config = dict(
    num_hidden_layers=9,
    num_attention_heads=2,
    head_dim=64,
    norm_eps=1e-06,
    positions='learned',
    attn_scale=0.125,
    parallel_block=False,
    init='uniform',
    init_std_o=0.00955,
    weight_decay=0.032,
    lr_head=0.00404,
    max_grad_norm=1.0,
    decay_fraction=0.754,
    train_tokens=131500000,
)
Each number is 128 + 32 x the weight over the matrix's rms, rounded and kept within 0 to 255. Layers, rows and columns count from 0.

# layer 6 attention key, 128x160, rms 0.103, rows 0-127, columns 128-159
[[167 105 166 163  68  84 189 134 114 151 120 104 107 140 133 134 158 139 108 103 121 190 160 133  75 130 105  82 162  81 159 105]
 [105 138 109 122 113 162 139 113 149 159  75 107 111 141 135 170 111  99 111 133 104 102 110  95 173 128  97 117 131 102 132 162]
 [137 106 123  67 129 159 187 121 144  95 151  88  81 103  89 114 117  94 149 110 182 116 126 184 143 182 125 158 165 161  80 140]
 [121 116 115 184 166 123 127 176 170 135 165 117 127 128  96 146 132 120 134 122 123 109 151 134 125 108 136 109 191 120 145 107]
 [107 128 116 102 117 162  96 119 121 141 121 111 158 126  67 145  64 126 150 112 113 144  81 105 148 126 128 108  97 175  88 163]
 [113 133 145  74 109 107 162 118 169 106  81 118 118 105 109 174 143 132 119 123 180 180 133 123 129 138 169 149  77  93 134 174]
 [134 134 145 108 151 161 151 165 121 140 122  95 161 165  62  55 102 151 142 144  83 102  88 106 134 134 161 171  98 164 145 117]
 [103 113 100 146 106 134 133 144 119  86 116 154 121 162  93 111 114 120  84 112 131 146 124 127 134 165 121 135 129 174 143 153]
 [120 118 202  45 133 118 190 135 140 110 157 119 118 120 152  99 140  48 134 163 149  69 125 137 135 117  53  87 140 111 204 129]
 [118  86 195 120 158 126  70 132  74  97 133 117 131 138 179 132  63 125 151 145 124 125 143 108 138 122 139 125 149 141 123 163]
 [111 175 133 119  94 162 118 136 138 215 141 148  96 112 128 106 122 116 116 117 168 125 141 152 105 123 157 101  98  42 120 124]
 [185  59  87 111 140 117 142 123 178 126  68 175 156 167 168 185 118 153 128  95 177  87 121 158 137  38 151 140 115 136 144 138]
 [ 92 152 183 144  73 142 119 134  98  88 126 117 119  96  97 124  98 116 109 120 138  69 152  81 141 173 108 117 132 163 146 123]
 [158 133 196 142  64  74 150 159 164 103 190 148 153 113 100 129 139 100  86 138 168  57 143 137 151 125  86  94  63  79 114  84]
 [ 96 131 167 163 107  98 129 157 171 102 127 177  99 180 132  91 143 106 107 111 165 147 142 142 148 119  73 104 201 157 108  78]
 [134 107 139 131 146 139 117 135 189  90  50  82  70 148 131 192  81 131 148 109  84 162 141 128 106 102 196 104 125 128 108 149]
 [119 112 141 160 122 112 109 110 127 124 122  80  97  87 116 138 129 142 130  96 141 123 146 159 123 119 162  85 174  89 167 142]
 [111 111 112 112 113 159 187 112 158 174  87 156 114 117  94 150  95 124 170  86 151 104 125  98 134 130 114 111 176 114 144 168]
 [134  90  80 141 156 168 112 129  95 118 149 140 103 130 115 132 195 140 141 125 133 135 162  92 140 142 152 106 130 101 113 111]
 [ 93 114 158 118 198  95 180 191  75 164 154 131 147 151  96 153 135 160 145 133 114 107 158 111 126 110 183 132  95 120 103 133]
 [ 69 113 107 113 141 170 143 172  69 148  97 143 138 115 123 147  89  87 155 163 115 102 119 144 108 115 166 134 146 149 134 185]
 [145  89 105 172 115  90  86 167 118  95  98 137  63 107 175  71 101  97 149 142 103 119 134 129  86 108  75 142 141  62 125 138]
 [ 80 108  98 192 108 137 129 148 135 127 144 147 102 146 132 160 146 130  59 110 127 140 148  77 126  90  89 139 105 177 135 167]
 [189 169 171 138 122 145 152  89  25 115 118 123  91  85 103 114 114 107 147 112 125  93 158 168 170 135 143  77 169 149 140 159]
 [121 107 131 129 111 104 117 106 129  94 153  92 166 123 119 161 115 194 114 119 104 119 157 168 114 155  82  89 157 146  65 174]
 [110 156 140  93 181 166 177 143 231 140  72 157 127 143 163 105 161 164  96 172  62  94 146  99 143  97  82 134 116 136 118 108]
 [159 111 131 108 111 197 191 128 147 180  80 165 140 104 104 119 131 105 120  93 111 127  84 145 128 105  98 119 143 228 120 127]
 [ 93  53 124 141 141 145 129 139 125 136 146 109 124 100 162  99 130  69 130  83 124 134 133 158  79 130 115 146  91 161 142 160]
 [121 168 131 103 185 105 189 115 192 144 141 105 126  84 135 142 173 136 130 101 143 121 124 141 109  99 148 140 102 139  85 149]
 [116  83 136 117 139 111 104  94 160 157 147 136 151 171 118 153  97 111 144 124 147 179 152  94 130 140 194 107  75 110 137 122]
 [125 122 108 102 165 155 150 158 107 130 126 171  99  97 126 153 121 164 162 176  95 113  96 105 139 147  66 121 144 118 137 188]
 [108  68 152 150 114  95  95  51 165 101 201 162 136 128 186  62 119  85 108 129 109 124 118 134 125  94  87 100  80 101 142 104]
 [112 185 146 111  92 148 150 102 149 161  99  96  82 131 115 154 168 153 139 104 101 173  75 159 125 132 144 128 127 126 121 127]
 [129 143 137 148  75 110 156 112  92 136 152 103 121 130 176 145 132 124 172 116  97 105 127 108 133  67 151 133 107  89 108 142]
 [123 116 169 152 118 142 109 160  90 100 139 127 172 127 156 126 185 145  66 176 105 157 169 155 183  98 118  61 152 137 114 143]
 [ 76 187 131 137 128 169 115 157 151 170 133  96 111 119 126 135 151 101  98 137 122 138 108 161 101 183 150 130 114 130  87 158]
 [167 125  89 105 174 178 119 166  75 121 143  91 142 149 112 137 133 125 137 141 113  88 162 127 109 168 126  63 149 115 102 133]
 [ 69  99 121 115 118  73 150 121 118  82  87 177 167 134 120  90 110 170 110 126 111 158 103 102 142 115 162 146 101 116 189 104]
 [131  64  73 159 105 147  82 158 140 152 108 132 113 151 127 121 152 101 155 146 127 108 118  76 135 196 132 142 135 168 172  80]
 [186 116 156 132 171 132  95  92  91 122 100 144  88 111 116 158 124  69  59 140 145  72 172 105 132 155 139 134 134 140 155 143]
 [116 103 113 125 194 140 157 183 152 126 107 161 132 136 118 100  93  70 133 137 115 108 123 120 134  92 124 156 132 137  97 127]
 [120 165 175  64  98 122  84  69  77 148 193 135  86  79 119 147 117 109  97 152  99 130 130 154 182 134  82 114  89 171 191 116]
 [121  81  74 154 134  82 132 139 129  76 133 109 161  90 107 129 121 126 153 140 160 120 128 141  97 137 191 131 160 133 165 133]
 [ 98 109 117 128  89 136 117 120  99 122 153 107 101 174 130 109 114 116  95 128 148  86 136 121 146 142 158 112  58 132 168 172]
 [142  69 153 115 142  59  98 137 133 154 101 143 132 104  95 114 143 156 184  75 100 131 164 105 145 149 114 141 137  93 112 125]
 [100 104  91 129 120 154 110 123 109 107 162 126 153 102  71 131 133 111 191 116 100 143 195 115 135  83 162 122 131 117 175 135]
 [155 143 161 135 110  74 164 105  86  86 157 138  76 181 130 122  78 117 143 133 136 186 147 128  59  89 126 150 160 138 188  74]
 [ 82 102 155 166 176 154 128 170  77 133  91 161 120 124  95  96 134 146 130  94 133 185  95  85 145 120 117 150 128 115 134 129]
 [120 129  81 134 114 126 190 107 134 125 134 152  55 149 105 131 138  94 109 180 106 141 137 116 120 106 119 150 109 150  63 129]
 [101 109 114 156 187 163 111 133  64 102 146 124 130 129 195  72 107 136 136 142 103 145 109 111  68 136 110  97 111 120 138  92]
 [131 116 142 101 139  84 152 102 127 100 153 127  85 120 152  64  95 120 148 171 139 105 118 102 117  80 106 111  99  73 121 109]
 [ 98 143 117 153 143 148 105 182  90 162 121  88 165 126  86 102  94 145 158 176 104 170 110 145 108  57 117 126 137 143  81 157]
 [ 53 134 178 143  73 117 127 123 165 177  93 158 120 107 145 148 160 167 123 117 113 124 138 122 134 155 170  77 153 116 158  90]
 [101 133 128 149 178  87 180 178 163 133 140 140 127 103 112 135 122 115 174 103 135 143 122 146 109 118 164 120 121 137 159 115]
 [ 97 134 167 101 177 175 154 107  63 155 158 166 164 119 136 116 152 151 112 115 179 134 103 135 114 127 137 126 193  88 147 159]
 [120 109 107 141 195 140 120 116  97 146 111 162 113 151 152  96 183 154 117 112 179 130 140 115 139 114 151 122 165  80  87 102]
 [154 129 177 126  82 192 153  99 111  75 130 175 112 147 123 152 167 118 116 136 118 101 108 177 189 118 152 124 133 123 154  98]
 [115 133 132  99 159 104 158  39  51 134 151  89 134 172 177 179 122 149 153 112 125  90 107 161 129 116 127 147 148 119 139 112]
 [138 118 169 138 170 107 144 126 103  99 146  90 124 168 189 122 127 134 154 101 112 164 153 170  72 132 154 195 193 151  83  89]
 [125 146  76 137 113 131 108  73 113 131 101 193 114 105 131  82 129 167 180 119 108 107 206 151  70 107 191 150  92 120 183  69]
 [130 111  91 167 119 131 125 154 138 132 136 191 124 135 141 129  74  59 155 154 107 105 119 131 102  95  90 141 177 154 118 131]
 [129 235 127  94 157 122 126 127 101 112 133 132 167 133 126 117 170 103 145 122 116 145 136 143 147 121 112 135  83 183 118 141]
 [108 171 148 107 121 143 141  80 129  89 150 134 165 145  77 107 126 130 126 124 124 128  78 141  97 128  36 112 142 145 178  78]
 [147 156 143  64 132 124 159 138 111 129  88  86  90 114 142 119 101 159 119 108 117 143 143 148 118 180 117 105 109 178 123 146]
 [130 114 100  98 117 124  74 120  95 126 177  86 120 104 142 119 172 102 112 122 108 138 113 123 120  99 172 162 131 115 117  71]
 [131  82 122 146 103  75 123 124  90  77 218  65 154 124 135 116  85  86 136 147 130 153  98  61 118 178 166 143 109 158 139 194]
 [ 98  51 113  91 168  72  91 169  73 183 135 172 122 144 101 169  70  94 156 149 181 128 131 140 150 163 176 113 154 110 121 133]
 [132 138 166 184 111 103 126 171 187 170 122 169 133 156 150  68 135 112  62  97 159  76  98 149 156  94 128 112 161  16 123 137]
 [102 111 135 136 139  93 129 141 162 188  83  67 140 171  84 112 115 178 177  92 135 154 116 204 133 121 154 192 222 105 144 100]
 [119 142 141  25 118 140 124 105  65 110  99  78 170 186 119 140 128 192  84 103 185 189 106 160 189 166 185 169 184 167 158 165]
 [ 80 136 127 129 111 125 105  75  57 150 137 152 151 147 175  85  71  72 134 124 101 188 102 194 102  80 106 118  28 146 173 102]
 [148 138 134 170 148 128 114 126 180  67 142 138 105  66 130 118 118  70 147  93 116  91 170 128 103  82 153 150 216 127  72 163]
 [104 104  86  75 130 129  98 193 116 147 164 137 138 164 117 129 158 111 160 132 147  85 127 154  88 132 133 110 169 143 126 191]
 [ 72  82 115  78 192 207 202 105 111 148 101 148  90  41 162 114 118 123 170 163 168 178 154 136 128 111  64 133 203 135  84 200]
 [ 83 186 155 102 132 117 136 134 158 183 112 135 116  66  73  88 119 111 147 117 117 153 174 103 127 180 149 195 130 202 120  88]
 [167  70  84 159 110  87 129 101 154  65 131 131 131 150 155  77 116 122 132 148 169 145 134 149 107 152 167  56 156 119 115  99]
 [199 161  76 128 188 106 170 150 105 169 118 136  98 173 140 152 193 174 161 116 159 124 121  72 118 140 161  92 114 116 101 119]
 [212  78 187 107  88  97 149 117 139 103 110 122 148 113  96 198 112 101 131 131 149 133 135 141 132 120 127 119 102  87 132 135]
 [145 109 105 204 126 169  74  93 122 126  97  96 161 139  42 155 105  91 137 100 102  70 170 116 133 136  96 146 141  92 142 154]
 [143 140  93 107 120 146 121  99 128 192 123 151 112 126 127 147 111  75  76 115 129 176 120 115  56 154 154  80  99 126 210 139]
 [159  78 119 127 100 134  82 152 134  76 126 140 174 127 151 102 122 104 150 138 102 120 112 103 162 106 116 157  99 185 183 132]
 [117 129 168 110  48  76  85  93 199  69 152  74 112 108  51 137 102 126  65  41 160  70 122 149 152 155 143 150  73  94  68  96]
 [ 80 131 112 176 161 141 146  98 118 165 121 126 161 138 162 142 115 111 117  85 120 162 136  92 114 173  95 136 145  94  99 162]
 [105 139 160 149 100 102 103 211 101 125  99 200 123 177  81 170 146  86  97 169 150 113 192 172 153 123 122 122 118  93 100 131]
 [124  40 130 127 175 134 148 165 126 194 113 166  87  98 118 148 146 115 167 157 139 120 155  87 116  84  52 141 156 116 142 178]
 [111 125 136 138  98 115  83 141 107 110 144 100  92 173  99 169 149 156 106  84  86  78 124 133 129  93 181 144 107  93 140 149]
 [193  84 150 113 132 161 132  44 124  97 134 102  98 108 132 133 108  53  98 184 112 197 138 143 164 113 169 106 105 147 113 100]
 [155 138 131 150  93 181  71 178 180  99 126  85 160 153 103 166  87 129 181  96 103 167 125 153 137 127 143 158 119 189 141 123]
 [110 165 166 110 174 171 167 117 116  78 225 141 101 102 111 107  75 159 149 130 155 167 154  90 130  93 141  97 122 125 179  97]
 [ 86 158 118  67 114  91 149 141 130 153  96 122 104 124 131 150 122 115 119 133 123  38 167 113 145 143 155 147 156  89 172 112]
 [100 181 140 153 116  88 100  95  85 183 137 137  97 175  93 173 155 142 155 102 105 182 165 198 154 140 138 126 108 118 176 103]
 [ 95 109 152  77 133 173 138 117 120 122 156 162  41  64 189 123  98 166 185  43 132  99 129 118  80 139 128 173 143 129 157 101]
 [151 139 125 174 195 148 121 204  95 176 123 107 129 165 103 138 144 128 102 148 111 124  91 143 134 158 130 149 122 170  99 181]
 [143 115  97 174 151 131 156  79 144 171 103 176 167 110 105 110  59 190 142  76 153 124 109 142 124  93 109 154 137 117  88  95]
 [135  97 105 105 151 194 104 101 216 162 151 118 161 119 179 110 114  86  58 144 131 122 122 144 137 100 173 137 115 119 145 205]
 [ 85 148 135 101  83 137 193 148 160 158 168 124 133 126 100 107 126  99 113 104 107 159  73 144 123 111 128 159 149 185 141 146]
 [152  77 114  83 126  65 161 121  94 145 149 156 164 134 139  87 135 149 123 156 152 115 148  94 131  76  69  89 185  14  83 149]
 [ 79 130 170 134 168  83  68 104 178 110  98 116 168 171  93 132 109  86 134 116  87 189 127 178 121 169 114 147 171 148 179 140]
 [ 99 159 150 121  61 131  82 115 108 119 157 145  87 158 113 158 131 139  82 118 151 144 146 172  92 119 107  71 142 130  98 126]
 [123 134 133 178 121  77 171  95 100  78 128 143  96 116 128  97 145  90 138 140 166 117 137 117 161 165 138 129  95 153 160 174]
 [ 85 116 186 120 100 107 130 153  82  93 206 148 192 115 159 146 100  83  76 114 186  79  98 189  98  98 133 117 119  94 120 113]
 [151 140  84 166  87 150 103 137 101  81 170 127 118 111 122 120 129 151  88 137 164 138 154 108 139 163 118 129 119 131 107 186]
 [110 162 131 103 151 192 100 115  99 149 111 172 147  82 132 138 159 150 145  93 170 189 133  67 131 167 170 113 136  81 111 181]
 [118 175 139 110 154 123 117 133 129 182 198 104 201 123 117 108 143  85 127 163 135 136 108 153  73 155 139 129 163  97 168 128]
 [124 101 161 124  97 170 162 104 114 138 184 148  84 128 119 147  93 160 117  97  95 101 112 149 113 134 128 110  82 147 124  82]
 [130 111  68 125  82 165 110 138 117 133 118 119  65 126 155 110 145 113  91 120 103  85 129 141  85 133 100 122 104  92 152 147]
 [147  80 115 105 129 155 140 144 177 134  88 125 133 141 138 148 182 145 159 140 142  96 118 194 113 102 132 100 114  69  78 114]
 [141 123 157 161 145  92 157 161 123 148 151 163 140 129 131 153 117 164  75 131 167 178 118 187  83  92  75 137  89 151 138 151]
 [106  85 188 107 189 127 173 157 117 142 124 141 116 144 136 134  99 187  85 121 119  92  91  77 150 123  76 116 103  98 106 177]
 [146 168 197 137 109  56 140 101 103 125 151 163  65 149 172 151 133 128  79 111 116 119 136  84 135 165  71 108 127 101 135 128]
 [111 110  86 159 148  90 141  84 137 100 192 152 158 119 145 122  98 152 112 130 130 126 156  71 139  44 108 103 134 112 111 118]
 [141  72 156 132 110 126 113 145 118 145  97 116 139 111  95 157  79 110 118 116  84 110 109 142 131  99 125 136 121 182  71 153]
 [125 102 104 106 158 128 149 110 146 149 124 150  72  75  87 106 170 151 146 159 128 131 101 101 190 150 117 151  99 117 145 173]
 [130 168 156 126 110 152 139 156 147  99 119 190 183 145 175 122 158 140  72 126 126 117 138 141 142 106  95  87 100  98 132 128]
 [157  81  91 111 221 125 161 218  98  90 114 157 162 114  94  85 108 186 125 148 112 143 141 165  81 120 186 107 158 178  85 132]
 [168  68 140 132  98 114 125  84 141 125  72 106  71 101  92 132 181 180 134 178 122 157 154 192 123 146  52 166 135 130  86 135]
 [ 95 127 146  75 163 112 120 121 150 128 103  81 125 123  80 144  81 132 121 115 140 170  73 142  96 179 110 155 177 162 111 155]
 [146 163 107 158 125 105 153 137 109 134  85 192 175 109 109  65 153  80 158  91 175 160 105 109 118 136 127 143  89  95 153 134]
 [140 143 144 164  95  75 142 150 149 153 102 101  64 161 152 129 149 153  97 147 133 178  86 147 147 107 143  95 153 100 113  85]
 [126 112 111 129 149  80 141  55  77 147 159  99 110 192  78 145  99 120 166 108 129  82 127  99 101 109 141 156 133 107 159 124]
 [ 76 156 118 105 161 120  69 115 137 146 150 148 130 149 126 182  95  66 131 152  92 138 109  90 167 142 165 121  84 115 166  91]
 [161  49  99  88 155 140 168 124 129  71 128  90 126 124  81 152 121  76 164 148 105  75  78 162 142  81 150 133 104 160  88 102]
 [125  96 155  99  95 112 120 141 126 117 142 142 186 167 182  66 184 120 102 102 124 161 169 151 137 153 139 117 106 107 117  71]
 [ 89 121 144 161  89 131 115  79 166 139 189 139 131 178  86 107 134 156 146  78  73  99 117 122 122 134  92 122  87 104  94 126]
 [138 130 124 170  77 142  99 143 114 115 156 139  92 100 161 139 104 154 133 123 131 102 129 178 161  99 154  95 114  69  92 101]
 [ 64 116 121 175 168 118 167 103 168 127 169 123 124 146  91 157 153  94 121 111 147 130 164 131 183 128 117 134 168 178 135 135]
 [117 121  95 113 143 136 147  91  97 204 119 133 156  97 144 151 132 159 155 115 174 181 148 103 121 110 140 164 113 107 124  35]
 [133 164  68 187 122  76  69 116 126 160  56  82  39 149 150  96  77 138 109 104  84 148 124 185 174 113 110 115 110 103 124 116]]